config.toml
norm_eps = 1e-06
rope_base = 80600.0
qk_norm = true
tie_embeddings = "early"
init = "normal"
optimizer = "cautious_adamw"
weight_decay = 0.044
schedule = "wsd"
dataset = "wikipedia_en"
Each number is 128 + 32 x the weight over its row's rms, rounded and kept within 0 to 255. Layers, rows and columns count from 0. Numbers have three digits each. The size before them is the row's rms in percent of the matrix's.

# layer 8 attention query, 64x64, rms 0.128, rows 0-63, columns 0-63
094:143152134199081120104171137164114124128148176096133072146147143174148123088147099159149142114148129106133155177108168121122172170118126191141147076098059112147142191119096107083131047128099135
116:116142104141132107132151158113141144115120156109130106145138093161172066041157106091103123134176078133083117145148097169159191166072108138112145144110080128108100185102099163131130068141203110
099:104085158151086146115100155082113150117121153136169140103109092116206101109144092083151103107155114149131061099120117140160095109164159151193148050153125134133134142098109110106183109059071106
139:127090126080150123148168151116115062118116111170116171117143198138115201139064118108101121115090151179167182161089188153165115085138100110127126145111154121161141075099105182147097134098120155
087:105163147183127113193149129123138168222090156134091129113128121121154120130116138105124081122088154153175147164168163055191078154160106092108103112104160115116127163078105178147133102151135157
102:062121133131132126157149121148137125141104101057146116120121122079112121084118109162167108086209120101114131098097079169103142073150124101111139186120174067144186125195115115121136123091193128
107:184107103093117128133122173128190162118151114178154099128128120174159157143082112144108115104115128166177086120140142177110142191160145133166126143099123180121102090117071176037167106110083125
110:128106151046101120172148171100133139142149123181128105106135116159151139151081164060125133120109086184187115167122146127169089134195128133146082083151140160151064124089083140126131145127080161
094:156114144125113128173119095091101144149130107096124159097139063178153129200165163135147111107092197164226138085129092128095107109127109118154154130149095129077138104147135117164099156158181175
090:092156140126150151144155152169124153159138149075110098129068117133078142137183115101155090109101178131101147181140125099158052116127090090141140128173083133061174187153130125148093095074090142
110:143127152096124171161121130148104104134132121170127139138173183129104192187041130148087131204090192154176098128100158133122134095165118110140121115118171119189155122124117145103127135089079178
100:072145079114118130163181131154124154119117116109096114146146171124164081023158067130126155103185137142105144161135072130080124159115116157150144123159098085112157115112128132125096195165162085
088:140129143117128108155146141095182124148147141191170102100143128104117195170084131106102146086122184149157156080169212129122134155138166087103123076070162118153102095143131165091137072111119171
101:104122136153022078106151122103107129124129130158128132088128177093084089097114156140110148103142202091121123095136125181116127139120100094186112159100133146162187106082069126096141117124110067
101:116102154138137166112100132123152112120183166136164148132136181124124121151137096114145112135217188071093121101148107205125153162101094090126126140049149107184103113127135124094135155108127048
115:161158078099143124165140156136195187149128119159133155152146137130078107137087177113112060148111096196163104155117130116164121145186109109135127122145147155102111112062042162121160113168135151
084:170172094163126113091171114099109094104132185127120110169122087130155124122137070124120157130092122110041162073147137209157158135086142071084131147107114163161114096125102150134095127069142153
088:093108146076066114160093167119139156111150120191202126092150145163127138171135120121144090112202128102127120132109108143076108100158096116155183066134165173117102155135101153080155130088112080
119:144111178093150136130090133133117177114159081185124127100144127115094175176133135128119114174110139179177130091145146132105108114180135102113139049172177164082155187156172145193137130141099087
086:176136078138067083064127122115125086084116152100170180149168144143150103133132114164084196146155131102050106135129125129172141146076146138106157117137105121128079120157179098059118168130125125
102:088129192083146102070097093165072125075149115101106127081110161098098132116172122159127116110117150079100122152106144089037114122113130153142152106175097125136128143167182079163106146142136070
098:130024126102163108101110132107163100123172168141166128150108170134142181111113129130134099087118109149171093151115134152143110198213132135078131117133176149121100101096105110053142175136131108
096:122118117117096097116157138120131126107062146094110119088109139118214123105127098164088179093097095132116109127141190143190133150120140119134062089076055150094074155155103130066095129136118147
105:140114200128114113082095149116123095108130177157158159102154129102088166188095084155123175049145176095080131177130106146096126136062158118141139139128139150162153082134148092122157112062134109
097:122136178135105100082134140118123120106125116107080137075058136117143110092150122150164133102106221125126115112065129134119091163146122209114149182108103145102169118159138101116089144073104057
097:171147128141084096106148136160121125130134195147123157112115190120175102115130106136107137104148191096117163111133151152136132216089110091126081103108118125104080129102187139115029135122166082
076:102085153111160103100104135122084163112138174131123113088112145130166177176140098135140119147031150121124127107105082173133123201148125105100134077196134178086126120139098090121092190101152106
102:093154192110177132147085114157135140127159127159153107129116172113098136148155112122123116092173163114079134158121133131027116172145114106141202148185139115113139143150206111174122123092143069
102:129099116067103163097105120113123100128109072138142131145131071159193159101118105097131148057128097134174111086156118147117065073187183136124113122129119164103130158143155184114186119125066109
096:148108128149124134131139164094129070143120131118098142133131107169148143109093107097149146118153062158181174154158094173197148106182155179137110240112115143145067104083139138115150091121111125
127:095099140104092119133092133086105130117127124148106120079089182168126155108106159111174103081130134149197122077079134158145105160198129143164070122154160160134083153104116087134131167111061070
110:128077059136111156153133103135144101098157093090131100118138090140099086113154103170123126176144140065141119187122088082044157089107115166163151161116146128088167141126203139133080142093128122
057:097131074107103120120160115142114089142152144106168137106081154112132063055222096101145121080093180134099130123112132144161115147116136102113105164077038124091128133174136175141144150129130148
073:090154115136114147105140122108134161167150190078154094112074108112123091071181103146140142153179114063112149124174076196099188121137127111159109158093102065105156130110176132140104082137127125
094:092098148160160145142113108106154182111152152120149114160100114075128084112131124120107118058158174075185098123175148200149152117172108104156154163132165096155116176104137172082136073107151081
114:194134097093088113095151145116110065146127134142121138082140146141127181139110096095143165192084086140073202143070145100120150116061090134153127116079124139119141113136135104163071147138125185
087:137087135140097086124135121067135161154108108086110083146086065171077068119120147131164171133098137168132130168171165099164148150140163131102156099198071120141120102143086173107126085174100119
126:107138139174108124145132068124139134158133135109097112120117117110092157105079076171106119119227088139118200135113083154101132111122135121098172208103174092204143095120120141126127086149097135
095:165117090114091121114144208123143130099137123180144120100136143172120166142156092113132093102101168070101134149125143163132110159107122145179122146097206136125081124095068120047159148088065134
105:096114113065197087157137120106126117108128119118102176116134174131150138159142128072162131061096161133171114146130127108197134151165141103077168159191092167090085078073107111119144132130143095
052:152119122175084101141162156114130165120148147131110191101120141148114102156147147082198136121141215153143037136150112080112136146115130108080093140147150104136106113138132086084104204139119181
082:088143119100168126161136123087157117185159152046096129119081165103102039113169093077176117125078146102100120108139150126142117130154132167132150226107107163075119131129106129118138116127120138
088:141107121098092155113138147091110076110112124176124150131123215164107172166080131081156124117102181159123115146042150076150114111112112126172182163127136130132113079179131148112078137104083158
092:146150125154078096092095139155139142141155158131172126063101141137169130082212131146119121173207120143129202116128070155078145129140138104100103106093156133138147156133172099173096156178128105
116:172127114145141080068128154112166105097138129091109107145150154140086147142084086093116152096072132046126143161150182162142138100145141163135147176073136127064104099121111138091071075091121161
108:181127087093095112109120156128102171119125017094089108174115114182111101117164165090108090099114174165141135097128109153124111155135176121128105157140147144124182117078173174164114152119170096
091:100093131146170149109122121112123140136166179146097157119165186118115179104088141091110091117161168080138123122093091159111168107162127103150137153136199156159174116101171145157086089039159089
088:116145111109104106189139122075101124163135121158122192108129078089089105117122120137165108113104147219107071149025087137171109103175120115092163115141100171124107120132091159101115124125104137
099:144136114144085181151146137124133116115128144139163131129162107116135078078108178192137117182099144120068097080141130195121188124132137138175078087077091081155152150139118072169128159090133170
098:160112129051150155152141113088133161076122101170100131113143097178108173129088147064126120073153140085187157110113114117125179110171201123124156115139166157156134090086110095141181161140154107
123:133119180106137158132108140146107173169146113172121117134107141152088187153104167101102161144104063149187143129120140059081118103139162142113175078150156161069139187188151178120124155147094139
105:192147124146080097076130121107141116089106093113155145174143125114178083120110104071105207063177120102113161143088129144146103134112139115097150121137105184110100110087173176110084132163182131
095:133134175119201132111124119214109139109117139149110104121097129138160180151111141110099131107100125112205164122160176080152118141108106123134144100160139095118108168163169068173150102172189067
102:055116102126155093141097120137130101112194188109107160131126175089140089092108135103155102088074144136162112123098133103211145100124126090090173154086167128167132141107132077125068076105137122
110:122113153180159102101137096152135136137123187125145092075092157119128138088101067125121169191139083087082175177200162169142162165120133112124144159136115116140074154109133105052129116138110167
121:159135127155054163098109156095159095082095123160144115107149138134127140139090150125111179120178181094070162125138116121071120165069106161127137150168182164174108071137119172119170110143096080
106:129117121149047109166149147044105137145142128067138123133139105185123086143194176136164131118123196127169096108098147073163131169130112126158109126145146170088135117106104194131120097133102084
086:144114149112148160141134075172104115164165170162143163100129161137131142123065129096081200109052175115092109162179173105115158170124080074121127119184119163090137162106142137134126081103136113
097:116092145118097137177124151109106149126141120168108139102138190144116176143165162172112099142187150132097123121175103147132136210125185133160143116206191165176128148102097101136157176095082123
106:082121173097134186145117142143143103136142115185141110114135122142131188151109151165086156088123116132175196095111186126139135139131066150122173111136168078108107114207107094127186097161111077
092:136162123129081151117080161139105130134135091180143110125111110159143077138128161101150106141017083138157110129073130135095093078086167141176104065054138149134088158121113139132106141148093141
079:127148112104130166100112114125181044068119159113104091155128112126140134193114120139146152102144144104152171137148145127097151104114108146102085170090090105163135041109113100166159042157166115
094:084143138126129156168109154128086187157175116090130126108110117113129159108110107148138123121124190180185137054093128139162126117223148138119111156104091176099136122164195135177108095089139100
112:159088104119169087134144052102160129133118133134128105150119100166084106157122117159131135199117109108174097151131144108121182125157119136121100161138158066046210123084114138084118176157156155
# layer 8 attention key, 32x64, rms 0.12, rows 0-31, columns 0-63
063:119114139158134129152144136158124149139094129013088132102071113149101062106174096150171117174108147170119108122115102134124107104105122148134134152099051140071132124120067069134168119163130096
075:108129144116124139108145152164121168126137163039140129138091160160124097099193081076173125163080134126101094109118134122190137129131167129175131144106055200096108157114118122179088099139087134
080:142120168150127134165083105135128173097139139174125115153152120110087123121145180154077161093184165162187100143162103129079140150166154074134105087195122127143075192102179160099118162132123091
094:143126095128105121125150137102127104179115111125070148122142065140092128129063073111127147130034090101095161115115158126149124132073100172137137141082085107093105081105118049149152135115151184
104:157105102125105113118120131116129133121128093064122166124090074162097096101170131115189135126114138176151117148162121110113101147129116046079096169178029146057118119142142115102140155177153130
115:097110072105179137149160090128174126133127092108080115123128117061160199136152095119139118135175144109137177136174093154125174120169083089130137220123120106169155105121104106167166114102168107
107:157153114103110128078145210106180153083136118164141084075143117161128163192114192106115145155141146070138170128115153133104140131154129219161128104069132099149113105090112144108138109125084120
093:126163139136135068128095171090147108154126147104127095108124130087132103151110146093134149128103165146108096114107156049148092117162146081082186113114104163189076096078151220088106105136120102
064:103156134123103150157164175151128152126166165063117139153099095126108094084163134127111092164096126151101119196121082149165148145128152108145152150088021153061064134132097128169153116114145128
066:110138116142136153152156158122181179064176184124102147174107096152081084141168151126136122144111187134114124132180078181102136069162154150186083182121078153104087111107120120113110139125103146
114:146146094101140131135132105126113109149104069174116136128179080130149150137063100129091113092085074119102149128075186082152126169090101137055137084107161111102193164141133113158176135122177102
118:100125134134106168128151151158152162115157167051136116127077128151124054095200132140127124149124139136135099127170068158113162107177101135138114178122034136147054157113110116117127176152112141
104:173161121141116115105114120074195138101126172141117137095140109167090151131086127119115187137146169110145197139178112142096124083155140163134147158085104131075112069124109134090089058078098178
103:118150133107075127151146134160053144099146080078116149101151109137106065096143161145119137053214124153162135158097125169140114101116150191132154122104100135096174109106146163180131146152177154
087:086108095154166134140106142121186105074105191132109135086154183154098095096126062138111132116130160128122150125117120167113167107134113139189128198136222141176172117079136160119133103119108096
098:118169080126160065131161159058138161114077135165127140132086085114085131171114128110137065163135102129101131124129187114174159162181156040117133125165115160151117112114133160106182137132141092
109:127117107143109090172161118102119114172083154133136132141111107181123091054117138154153067095080131088062089136100089209142192160097134132139086138107129120098074121116092090137140170106127145
096:086131141127161141168112170096154135088125116188141081068161086115144158102115182178143140121144201184157140078129116093071106073166138092147131156092124146178092130092133149108157145117163124
124:117135175099157134154107125177134141106149105183128156113103105132140168168112188147086145149098072166177142104139151078110087118171111110150192091185145128054159202105153109119147098144126132
103:120094119133091165108151100103108158052139127175142117162218142077148135124130098151084185120177179169108168117162168121140087136138168133106167100156070155118129097140156150156085131119175130
094:120089209138147142156066107200088134137160134149160149096134173113152209098103157128106162114122126127186145128100119078091097107104093107113096076118159133158097178162148131174109115155142150
099:120101100154124085139098124079183146149131159072097162105155177175108147134109083089104145174084124070120123087167155085169161135151111079104115106151167118210121133075152170104136093113128117
107:158062141151187100084141112157169120106156191095141099088134178112170169115135109128136189132126116049112148118126147120137121167151103141127129204126075106095095121095058114133113142106156098
109:160113127073116136076132150152186113032143062164116146160172108099169155180149142132095116117128168126124141111148121140062110089097116139168106120175144136173132047112124111124150124150108090
118:155076082123047135111130141126137138102140060091153150141113126187101142162153077158157118114108175117173119131115125144126129146140148085116076128168134166096144129193188125101124087171072071
093:105121075123168101135145146156172112095137155110174156105120182135064102103126078130125138121021079157102122202131135129166124169096094078141149142156116129102110127058105131122153101160126132
099:117125116067142096154149165150161110182167072155129110107125132143125133165144207127113116106140179087157099123103114095135163209133113159123144107164158112203140109067144099127153159141146059
119:102113121090140129155086128100180156131143066175134134129109127113167246143116183092113142159081110149144170148126102143100149089126088063124097098123163128161087114156111137097172104143082125
097:164122157111061190079144153138114158126138114145128115099140055177115121136126137134139125154066064119134103082185162109106120093149156190176106047091127133104150179103142144130137128159100122
103:106152117137090149135122171128158113151098150063084145149090094149137122063124104101176151118094141141109088177133079157088096090137124075158113147074083111155035124163146095128148079126130160
100:143122142145171091147131090128091128079127169107122138110072116085160166116178158097144098081123111146201100142145102143212134149158186103118163152145183149124104161187148157193156111121124122
108:136077136174119110107153147117170129140134136084155129163157113199138083116102028174124172171147109165198117093111133132117142077166075106128132147095112082072131160138127145099105134122150163
# layer 8 attention value, 32x64, rms 0.112, rows 0-31, columns 0-63
095:155100170178186128093121111155126140155058171105115128141169117180160156114110134099122062160160115143108159061122113162113145124126111123101126127152112111132162113148239155080100128176128097
093:148107130051123113161116110151116133113154072122103115157091120142118156107153072111129072105073073143145118082134110116153138115154176138148136138175121231096116075100112181096188143141150133
089:168130142149117181120142163128169147206107115115120113125082108182112104102109098121118123145210173130115125043141183209102132150107152112146155134104128139212111129169128135149136124117094135
080:160154129141157123120151155192134135078102129172161104131107089144163153145145089148148158158088144170120116088121188181158121099187123098111128134182130150178090140162151026101102109128139086
084:120133121169116144075153061111118095174187125185137078115146145101078156155121183160098111134178159156076149146095163160154174098107057124141118099130106088137115187106119156126095105123098150
083:080139135172113146094132112079143111108135163121151114079153102191125168141131159168097206113195085158146151105166094148170105107124083168143092097124120168171138081102065143153159131096136100
096:146133122140165144164126105111187093128131123167107102137096111151145132161121119182164226112185047136090104110129165083170148106113150136112138142106140133147076109151070058099174114114108117
085:129120106116076049138086109149137092090085114128106106144106105161158123157136094114118157077182102098181168176093094099140115089107142125143092140136168072089149139121042105089155101125142171
108:094116092145152166121135105105113128186146099152130096169134124104109146160151090156096110075184130140119130084132159118141137160215176115112110101171173125105116082065075161101178082113166168
103:201149100143106127136137135155095155120100124182147134145164092119130080113089108135127182131106114160093170120092127127142146200106117117097103179142104200103174085159183173109105072075157130
174:132114138157116071137112122097121109152078075180118118131125092105105171183085158097127156150145113133153184095092187117112095128133159091140136104131251127149177126120130184131153092135120139
092:107163107098160127148120081147129104176099137129151145089151162152165131137131087140128122082148110109171152123075197215181130051173149121153110090149159091098144110164155083112097121139157089
094:141140142103045160144157098095140170101134164123111149076105110127077123087091119113175128175123101110108095166063145093120139114155157147110135124162099156076127183144085142206126115180101169
084:127122166097123076166128110142136213133119114138135146111141151116085121127112098138136130139144118115100128112128160134153109161173082106117075138156130146096073164167130088024075056106070094
095:099151156158077106118116114120094155144064102120154112142131145191086128092127089116137152075126097188130186168196156082099135162096115148109079158137152075129105111159110156182171098141092147
095:107094116136079130138156136145114129160144113110088077148115110122116167147112078161085199127127101148149102151149119092133116133188095147096140156201165155138148205157145091217098111121115076
090:104129144090067156159140125136125112114126155133145154159120139115124119095138212116119199138110159157176135164118130050111210105152177146137146108082133097121122091114200117107171117126139063
090:136137099114115171135101128135108149217130095145104118100105181175094156126126089145078085174173135139115161112181122120091123168161122170152095129096157182109092147108132180121139164085046129
093:181137139111172121169147082144163165137115108125153128100072108164079103135115128127134144194153165154102122132113178142070154095101144167168137122113121147147121086163104185194037168108144120
092:073131088160155160147124087092109076102180143126095136119188104095139117109159121082103071102141093110127165065078139118104185126126139107099151162179192138115131095110174162142162119093095162
091:123103133123081113128133128137161183151114128129118160088104076076092170088112085126111177095169097124149146170100093072075134162098106183147204179099167144158139097142157070100148131146113122
084:110094176099091150186109122063187100106099158109127151128133060170123091116151145082135146119179094126106110145091105144145166121096124176112131148159130120143117112122054096142107074210108113
088:115156131131171142181088154120119165182078156106108175149154121125121094162121182163168164154062068129158101094081106193116129125183070174154123107114131154101120120151094132116156165095095124
085:178100108181136095110152136091145137100149094135114139101138145131090134129129068141095159186095156107114111122121144141131141123121144182106091192099125141140123156114027199070125140074110191
087:101185098138046125145133134134126154075126033153095118154151137110087143108140101180135129042147138159083144095166136140133093140067154103139156111161140118121121114116116115193089098095122109
217:137115135131104064137123133110122118138074070182091113120132098106111187174083162083128152151114098150147167103091188107112095124120145087135143105127243121150173129122148185136155103138109150
092:074127092108105086168075163161097132155170116120118111139118110114100096124117145120145111178096189178110136079143113139141133158147076160125168219126121105155152101143160068104148049092135124
097:102149121128169078145124138109133096059164155115141097151137141132065147169146197152162099086162078137150102038136141162127127090091068141126097122107119111134151151142095145196113102123104180
082:118064092095141114104128082082127211088128087063109135120122120164142185130121113113086083135127085111140099170114125126154115163142143116144160034101123114126083160146130102114111084143068107
083:170158105119147127055134113118139110145080103124097130108103100112095150122111180141110074106127128124088083066123060198145071159116132114131130097119106108103093186092170096184093150143150177
078:191131120121116127102106089158120084128093120150121105101179202104079171100112075172113094048105122082174134143138090134090111118107137124160045133123150113107138160116157111095169127080110143
082:160133176168101119172134159136116149122108124125121115197132132079123148165149168104128098100182152107174144107130118112104141149084153113114077158071108193097139150095159179162133117104227171
# layer 8 attention output (transposed), 64x64, rms 0.123, rows 0-63, columns 0-63
094:112195125115093102144124117058114114107151147101125101109062133151141091132172144097154149054143139078110093173082121185092085116141132138133074077104093148107107134170060134143134162090135142
110:124135089138116130129147123129075104121119166080145107190243116169109138088122159158079139102079151112109109171138154109136087129130072163122142121078093061148174150119094103156114099123118164
116:086130153143081097112121130154130127138128119176106089090130156049149087131216132075185118154132130130131117141108094086119089149106075126141104107117158162041099097116191154144084113119135127
097:163134079137123127147114100106099027149176125091087131121125145128115128110162112120084078061078124106149119135112126136050129123063114115156154139113084170118134061135112175149148073131104141
099:126085158097158136112104204169122137131113152111107144150110144117135115171132116108131135119153131077173089152115071091085134142139184167113097184085189163200111122078171115131145171153154073
113:127102151111194128156108190188136135135114066133185119155097192073139104143133083070138138156086111148127140136128108063076170157163165086122130070139139088122132179115137123120123105146101151
098:100125132110140143104109139196087112112139114085116159106092201090118150100066192091082046145068158125140134156113118094130124117111110098115136132103149118122203115134130138170114154190140084
096:117133182087113183146154104120126200106091118104128158138114170125102111087052200177104142146129145126078098122133131083176175167150121112119157148111103097147109143127100091175134185157179112
092:166099137156157105105086116221110083064071172118109140155206185132082168086058141168103123167103103087114142154139113115145137134075125137132146142111099139142120124140118120104097150137099108
087:096103122058125125178151065158125082117103103084103123144112142167134150075065148111094092142149114114130124160141162127081151073145093152117166125134125066170088175164099093128166171154160171
041:131107229134166140084123108107079118154077136148131159107088159149145114102057142133191174166190142122138108181152127129097125072073100115159160142141089140130097117099146116162089148128138108
120:161067120157119155100145158141147128073124131102093094203138171109090158120127158196116151119110152119147125124160061059111161172102081130145136135120071192174151131120138161117148174146161136
099:111130106106151106102089085081122167196172095138150108191122082153130144131103177114098149121112131117150147140155153172122157075111063189105165114083187092145153130152145132078143189108159124
102:093121102164082160120134132191130109156101182107127099202112148119121093138138104209098137191173111121149110126108131170150170136064108163134153119087144130125097100102187138143186142178154118
078:091152114113092170211118079110181127088081120138104141101092159147142089086092171164045166171122143109114119139106129143170122157112082108131104089146082099137125107116118069118118115070151146
114:160164106115097110160144078117097110100108135179130150132176166117109103110096121142108109109102049116107170110137173151139154167062136112148106139097132088155079119100098132075158111146192217
102:109137132155120112118137176115163202123134141099138136120100130134139146156077078155106054117137118072071090163114073184170106150115075092105117158169079122121101171177103141102121194123129136
126:108129196135149147106148127171131125090041162103094098187165149061107078126125126178139140172140110124122117128100146110178133169083111128144099113064116097130116101097180117116082095158177122
116:135117117129111161082168160086077095152150166102085140108132128123169151139191097087139138078087152131129133133152119118133047119097138122123175097177113128151177126090211084168195110136123139
092:166112157130136128128140169180117115141097107107159085192188171144129147087072162159145160079100127093156142168168139107155128097158118103127085141103095116159148184180055134096110144181155154
091:103169112098127128162130112072100122126125116123156107133137162219138085124073167132132120187143102129103144127178171171162143122138143076124076074136069089089064169131092170138106132106132160
120:098170115160121107100103189134106196146186105141180096102079173126138130135105155118171158145083136135156167141150098142099111101131101071138131086120127112086159162188161159124171177065089128
102:185132187176162155090150127068130109108088128115159179129093150104121147092059104070134128107126156128084180137150148090118133095096139087114160120172121112113117092170198120104066125092142143
108:092095090063113160121127149169165113178157125111132124170173147068090164144138173075131114106106139155123166130120100075146059112100135134116161083154168093164124130123133074159132112201161095
106:161085065110120148168134096195135075162108170125097116098158123130157125114098173088080106164127094135124132121140172049142150149135091076134136178125078112083081145111124103112186099123167141
039:138141218121134149095123090086086134149073139117110154117108139165161136106028156130167148141168139114135078189141140127103143053084077115159158145145071129135116137109119104140099167118130131
109:173162161101098134133178121103100173108085136101123163094116171140129102130132184181090188057129086064138138122095120109149128149187125111060101132120061120118111167150089123109138146091106149
100:154133173155133162051143171140109139163118109160143144105121136103216119128154108088139189068079201156103136169132108100141119142180185106122111186152128146151171142075137131127128124148122108
089:116123101127055125151187110167124134164114217086119122174150139133114080141140121164168142096133082079131136090124138131166153103108055134109115168129141090144163139121066122120141195114159179
080:117132148110083110127124090083104195119112124125071149111114100143161107122098161040155170137169133090115127144100232125062186098182119148153147132105158117108145096137124136138122134084101125
103:065078117088123134144162112157156141120109108113099125215155131089121118162104158161090128182171121148089108157109156042168156138130123139130145111106140130163127121076109134141085178189191125
111:094129175124138153079119126156167087124132150172146140127142152162126112062127086107118097166156175129008103169126121161169135148141164134183159132167107112110058126099126132148134130141081095
111:134129089107179127172119165122105122129143097132141136090079130088058140139044097126103118128094188134099095160123123120092123158118150088112130155090174157122084098095088139126209185108092090
082:121106077176168118110136168125182082165105145113168102127079179068132125157163144112197176114155098105099174183107125147112150136070089140115075113111121085103130112125152120101119131068082122
101:160082154172172157107116125137128186109170108128095177126097113132135168110056104099124113117071147091064097149181138094110135111185091078129129155167157118137087137210135126142127162143104103
105:123123152112140131121083166112135124134133063118159097150151110115128116163111075061136092105083160179081082174187139120191115074181127142157169154104118088118172153140124082163103137143129069
093:165152160106095100135121090093084156093120125086110126168156083161080139115070158180128085112092063118145061124113109159102085140157189180154106107112080149153105133186139155136136141140166107
103:144110134116087101177124083155125101110115176113135133118098132127116146085119098182148110171121126103142084074133106118202088138122114148111179126212059201136123131130055179146133117151150120
107:101133156141116090132208113099152114099117112118136187128145108200132164087159072125099053079086159154138144186149156130134071165165132166130135106146129152104174118157133130175070152138132139
099:093168123142193177127126138127164075147090147133118140144145186108138104157192088113078171084118038179132136169134140127096158172126161169113127086132136179122148125072094110142089132139114128
078:158140146170112119145131123116141116141134138058077187110119139168067147105109098119103178150070064147128114154099131128055097138073121170175111089146074136119059137144154098137137170140125091
092:089102124102135156112025156114089118155094147144159137106132131078140140109077155103144098133100163090157141103198136093113186135100061156124110172089198156119143130114155110135139174131093103
048:123115154100093150139150098163141118160097132089035206083131174089101066106120144143110103149074109171139091152137154112104121090116074134128116120141080143165081097088098123126147164143074124
110:129148144105116166136145126126143106067123091104151122151180110106137113151096100079124184159091159144088059187138102131162104148195183134096169177130138096174112165066075093145146128154134136
105:108094171123122120122181087182207131149099160149111135175089149144173146137158152141127103121180168066135153158160119119102168169125132161132153124100164098203164056163132110120168100121145134
108:133124143130088161110112162170121126112143094163147146156114113160113164100142122083126108146157206176065154103149121149162088052126118113216147173106119145178115147124161099149155194130164096
121:082098108168147123132138154128101137140117129133066158174083108081081139097103087177081082090160120168129140087139100085083190128110109137125187114127146183130118096093114131106107164119100049
100:165086119134112138091112102094148148094083149168191146142116169171132133125131119132159076076146121105079087117225151153123145111155153174199164123103083135137143096164063128100131116129100108
111:112124163105148091109139050112090160078111131115137124163138057083102049104062156122164121148153128145136123092093148124142140159138107204129126108077132132104146106102126082162070082109119156
108:165068123176136103116118150131118163116109113119112147143055120103093117103035135162164127088119155098081155110115107132097173120076120057101108148175105163137084124175168170111150166096146116
117:127116155156143153099174118109146149147125132148145132165080072070159095116059137133110109127086143041149107174124125136108221149202113145080131122112149120109163115173125124143172111125083113
083:147134137111117067124117116127096156140148110114098153137140139133059102127123161152141194115126105097173082140124133059067131182083140159126122052082134104138094121092125138146134148233136149
111:174112133109133139174172133188116132125119123144137188193100096172150121081074103093124133125160168107084155114125144082131183144194116116161081113132154157122118093155164145159082155179117067
107:124162159146136082155183069210150099119130158110117188154094149162154136110182124133127147131168159121147125103147128053129076104143176155172176116108176162108174103099096118140129102147088154
097:107098119135092148136099139153125109134144147149135137060134142125153133113136077100162092120134237113110175086164140095164068147106116060104138171115137122148093070088134162116176064132140150
088:153146143148093161134120106172130199152099111111118140148124118187155145136173208113127132105139074099120098050131094131107134138098102080092089108160096174140121187179172129139163174139172121
094:115092119173167101116125159070158114180181170124151077195129129156123188122120079148113099112135060154166133188166101141151155111163106146175146117096142097094092147160146115069097140145117118
045:120103144087097164141167141131138133163084130100034195109117169102100085097103162151113091137101112173121097135143150125092135074134080137136119134140084139182077091098117111106144191120065127
130:127110103134083163070081196154085176112156109146164111148180091094148155140123145092160115108128105166107130090197156109167101154109072112180124114070111092089134131145153115105106153114148066
107:110155112144103153106106102066121074154199146123106103108155166100124108126151087155075123104132059120137109138131140164194067141106133148142187058144093118150145103090102188088140109157153117
091:137171151117103129131207123133204122137142130127120146153079153188110108118155090182148121120196142091095116129110132203077123076140155141130124157201149126147092135155098099110132161106186122
105:101094125130146135164156140099141110125128108104151052119119221171134188189140112154115084138122099112117134180094132147130121133142173075101163157163157097093124139180134138076182133119189100
084:121165082137123140179146120070041117140088067139129164150111140146117161171123200092140150134154080174083138120051161148122128109127169126094154119154105154133066149100160133129158139145162142
099:120123075140186154122052131079122071175154168134121132121124184119091102144094160146100149146091067100151130138115155146074159145074076106116111092095128131081111099125143170126139101079089169
# layer 8 MLP up, 128x64, rms 0.135, rows 0-10, columns 0-63
094:185104137078118102109134121082114155106093098151113175150134127129112106086078171099036145135135181148120108072097202116161083127149178127098182101126101125133121074126160138144151123153157091
089:159126174104093160127114090102131146064148119106130167104127091157077150092109096177134140093143116100212147107110125085129164157169153072086106202098156121130165154139113129177111142118131061
110:172111157157099153109129133117059108170140057153126178098132147124126178131117163154131081089135185128158162147130082136069044108110126076108112174142146109133139124126146112162079083159124082
095:145076132104120116117155153151045135113126125118120152124097111180142158160120161074158158109081159144120118156143170173120088075178093175156167095173130181133103129142120208121136118135097189
103:172089126137113161091088122096107078117136118169129103096160105115123117107103110104080068191148080126101154150161161066171124107055093104146092050140110101160112117138153134112123113110074089
094:093122193128103128120151180119109078144115113105088167101136087114105081195105143075174140108120114152205097162136162105157102083103112136149134153163155144143176114170186110076104114135178129
096:091115121095111134180127145105113076133099164124122188172170105131092137160129156051102116077138142143128103075181216105139085096127096047109129144102148158130107123120107150142153087111148155
097:121116133145138118111119163117153107142097090122096106123123105122137140113098088033118050148132102126137141126089193099116084091084090173143124083128149162126110128038171115162136103160059115
106:130088129106140139095138105103106101132149081162087128102112146136188144094085136156154105092089130162148165141101165052109080068128144033090148112130131162133113107099167107155070142179097133
121:151102118160183112112143168144064112126076101122102152161118111149102164186101081094183084136164142137106106133132179104156078144120095094124116147091169114167141074126157176111122066097077095
093:157144106114178112161133146103120154136136102132095168119129113140157107125081171120075100144182142176141158093130165148097101109169077065167057060109156149197119084107105167138142179138138134
# layer 8 MLP down (transposed), 128x64, rms 0.119, rows 0-10, columns 0-63
101:098146145105106115127141136182169103130152149143151115119081162137149167138129056167170082139094069107143204135128098120165102104128142137234138122134197103158149135134117093120153088102088126
077:120123141094154107082123148109132127102130122146148149078087178121091079170078161094129122134098094126083108159143175198139115182134107066129126039135074133148132133088158131148110128061165112
102:064156134139156138102125085129037175123131155161110068084156134159157201147158121154147072149115113139098069127163147138099068097123135122111080127126068145141126138098174111113106111099128095
085:109181164132175084099141114171156100120163129103157134188115087114148093166089136149084143151183111111118115147078062145107188139136128119142112107147068060110162117120136172132183162125132073
104:142138087036129131091091060152137154139184131148139125126096125104132055141156141134097126107113135129146130122186106154187156175100117138082096094144176113166106106142115128107188059106147097
093:062072112033135152106114113118121126198123153166177157115082177125081081124159123146080171147108131124125181127146153151095123119098128145143085093139153163137175164140084160079116127139124125
088:120178088099081106114104166178186105153085166149084140142126096114166104168191193179133116124128138173081100169115095116107185141120132132180163164137115126118179172111169148147149104136151136
096:101138103137070176152122106151151157115103120125122130147092102154132092113177096131131125121173125137140180094134182103140100106103127192117082166081165129174048154086106146174140189202124132
114:085149161097180080088125093147082152154142124150136107155142156181154127134102106167102100139114100092054075144125145133079175084131148054134129142129088087129141156165144109092101184150085092
136:099122174141170166156189122118142140122082182101168087171107113113145145131206081136137127118173178131145106102113183103136167078153134085126130154063104094168137104120106145096181160114096157
086:160098207110164140101124095135159150120059110042125215129134145208147131150158106146121127148108120128148122130095107107143111159148120131186113103075098118137141156151162159112118086144073102